Weights of a small GPT-style language model, trained from scratch on English Wikipedia: 7.87M parameters.
Each number is 50 + 15 x the weight over its row's rms, rounded and kept within 0 to 99. Layers, rows and columns count from 0. The size before them is the row's rms in percent of the matrix's.

# layer 6 MLP down (transposed), 1024x256, rms 0.0567, rows 757-778, columns 224-255
101:52 29 31 43 44 44 43 68 47 72 76 49 44 47 53 36 50 83 70 22 18 52 34 49 75 67 49 33 45 41 49 56
097:23 55 49 48 55 64 30 46 48 75 59 27 38 30 44 52 51 52 38 46 39 48 63 23 50 47 55 48 12 35 45 55
104:60 37 54 40 42 43 25 49 55 53 38 84 68 61 45 48 53 59 41 37 52 38 62 67 47 58 38 88 31 53 43 65
091:46 36 60 64 64 57 27 66 60 53 24 54 50 68 37 42 21 40 45 81 25 74 75 47 70 17 55 30 53 58 29 47
077:56 49 54 86 52 63 50 55 42 43 49 54 57 72 74 11 33 53 55 33 64 69 69 57 69 41 83 56 48 34 59 39
086:49 56 44 50 55 39 33 19 61 47 37 71 55 67 61 72 61 58 30 48 64 19 79 58 38 69 50 60 56 56 59 81
103:62 50 26 57 65 01 64 23 39 73 31 57 33 66 39 40 64 65 47 75 67 46 48 58 68 48 41 65 50 45 45 55
102:51 68 52 51 48 54 45 55 47 64 73 50 63 23 49 20 60 55 46 55 37 52 57 35 47 62 58 48 32 42 62 62
105:48 46 59 51 49 52 49 51 89 54 51 38 23 74 47 37 64 51 64 47 47 56 43 60 56 43 70 59 53 63 71 50
076:26 47 51 77 51 56 51 44 46 41 77 51 68 56 63 12 70 54 59 69 59 75 69 43 56 64 68 52 57 25 57 35
103:67 64 48 33 35 57 41 17 30 63 71 61 25 57 12 76 61 48 31 53 70 31 51 64 19 55 58 62 38 40 77 38
131:52 45 58 56 79 45 59 49 41 61 46 57 50 67 40 12 63 63 75 51 42 84 44 48 69 53 52 49 49 53 46 64
101:61 18 43 51 36 66 56 65 51 57 36 46 72 61 51 73 62 61 30 85 42 61 34 47 44 39 47 31 25 27 46 53
109:71 54 55 57 62 53 61 58 32 33 42 35 31 51 68 56 50 68 60 47 62 10 41 51 46 25 73 44 41 35 56 31
103:53 51 57 52 51 35 64 43 31 59 38 71 27 48 52 53 23 47 23 47 49 53 62 61 45 53 46 57 12 38 58 53
088:45 64 62 35 32 29 70 29 62 26 53 57 56 69 53 55 55 48 40 65 60 46 54 50 66 69 45 48 65 82 73 29
098:45 76 53 67 36 53 41 42 57 22 53 63 34 22 60 83 39 61 34 51 61 36 26 69 64 36 75 45 66 50 62 54
096:53 33 35 50 52 63 60 36 46 73 49 67 50 38 65 38 69 41 26 34 09 53 38 38 55 57 63 63 27 40 65 53
075:41 32 59 46 32 60 36 52 36 52 17 61 37 32 55 51 54 74 30 65 56 43 53 58 36 74 72 34 42 30 71 74
083:33 48 58 53 70 41 45 37 35 52 48 58 73 34 50 39 52 42 46 39 59 47 63 51 93 65 69 43 31 44 71 35
137:51 50 45 35 41 54 71 58 56 33 74 52 54 55 57 22 53 24 53 59 62 68 34 47 61 78 72 79 37 45 57 38
090:55 49 37 47 32 59 53 45 58 67 32 50 65 42 43 60 58 38 37 53 54 34 62 66 55 67 57 48 34 39 40 45
# layer 6 MLP up, 1024x256, rms 0.0641, rows 758-778, columns 224-255
098:74 34 45 18 50 39 64 51 37 30 31 53 61 68 42 15 43 43 52 38 65 86 40 75 54 43 57 59 51 66 55 29
110:48 77 38 49 45 45 54 48 48 41 61 59 42 61 24 59 46 53 39 38 51 20 63 30 40 55 51 53 64 49 56 36
100:44 49 66 54 50 66 58 45 68 33 51 45 64 59 40 47 51 53 48 49 56 20 48 47 68 33 38 70 60 36 66 49
069:45 56 60 25 46 56 59 49 24 73 54 27 61 41 59 83 38 42 40 59 50 48 61 25 39 43 36 34 63 47 44 31
086:32 74 75 46 46 38 58 75 64 46 50 50 49 42 41 45 38 45 79 46 64 54 54 73 51 56 47 37 35 57 45 26
107:51 48 66 41 57 50 57 62 60 43 30 40 47 64 41 41 34 33 40 20 35 45 69 61 39 55 44 65 36 66 53 39
102:36 58 73 41 55 60 77 58 30 41 41 64 56 37 41 75 62 50 99 47 52 39 25 25 61 56 36 67 35 64 67 49
110:63 69 71 29 55 44 49 78 62 41 32 44 76 42 54 79 36 45 84 27 60 54 67 32 54 64 43 19 47 57 52 31
065:44 62 59 54 36 45 65 50 39 60 41 42 37 54 30 35 28 53 66 40 49 72 47 56 29 59 50 66 45 51 24 37
105:43 51 45 55 51 65 83 65 41 38 63 36 70 38 33 53 29 37 54 59 36 45 55 53 62 51 46 39 54 53 71 57
118:41 70 57 58 71 65 77 37 55 63 34 65 49 35 30 57 34 70 78 04 33 89 68 62 72 48 45 50 47 48 70 34
106:25 82 45 39 47 32 57 48 44 53 52 46 59 39 66 58 56 65 39 49 45 32 24 40 55 62 42 53 40 43 35 40
106:48 65 43 30 53 59 75 42 46 68 61 65 52 52 24 50 66 55 31 41 44 66 61 54 58 53 42 63 45 47 45 41
103:75 55 58 30 60 47 67 57 41 39 74 21 64 50 34 42 60 37 29 55 55 64 57 65 46 26 31 24 62 42 47 33
089:40 31 35 63 65 58 55 46 44 40 40 99 42 54 38 43 51 52 52 45 62 56 54 73 57 47 34 65 53 69 64 45
100:34 40 49 46 29 45 64 57 58 73 57 30 46 65 53 53 42 52 40 37 73 53 61 52 45 57 56 42 73 53 69 59
084:47 37 40 34 49 52 65 51 44 51 53 55 46 55 61 66 52 41 57 56 59 42 40 47 49 53 56 61 46 50 57 53
073:62 43 44 55 55 72 46 56 28 59 53 32 49 70 42 65 44 49 69 42 33 79 32 45 27 22 50 40 94 58 41 42
078:48 55 55 35 75 41 42 51 45 50 41 53 52 38 25 60 63 23 57 38 25 62 63 50 47 54 37 71 54 44 40 50
111:47 76 30 41 28 57 15 59 23 44 56 62 43 76 44 42 43 34 57 38 60 71 64 48 40 29 37 57 55 53 50 64
090:39 47 68 62 52 48 67 76 66 60 61 53 32 70 40 56 42 27 68 47 36 44 33 35 64 37 52 50 51 19 54 44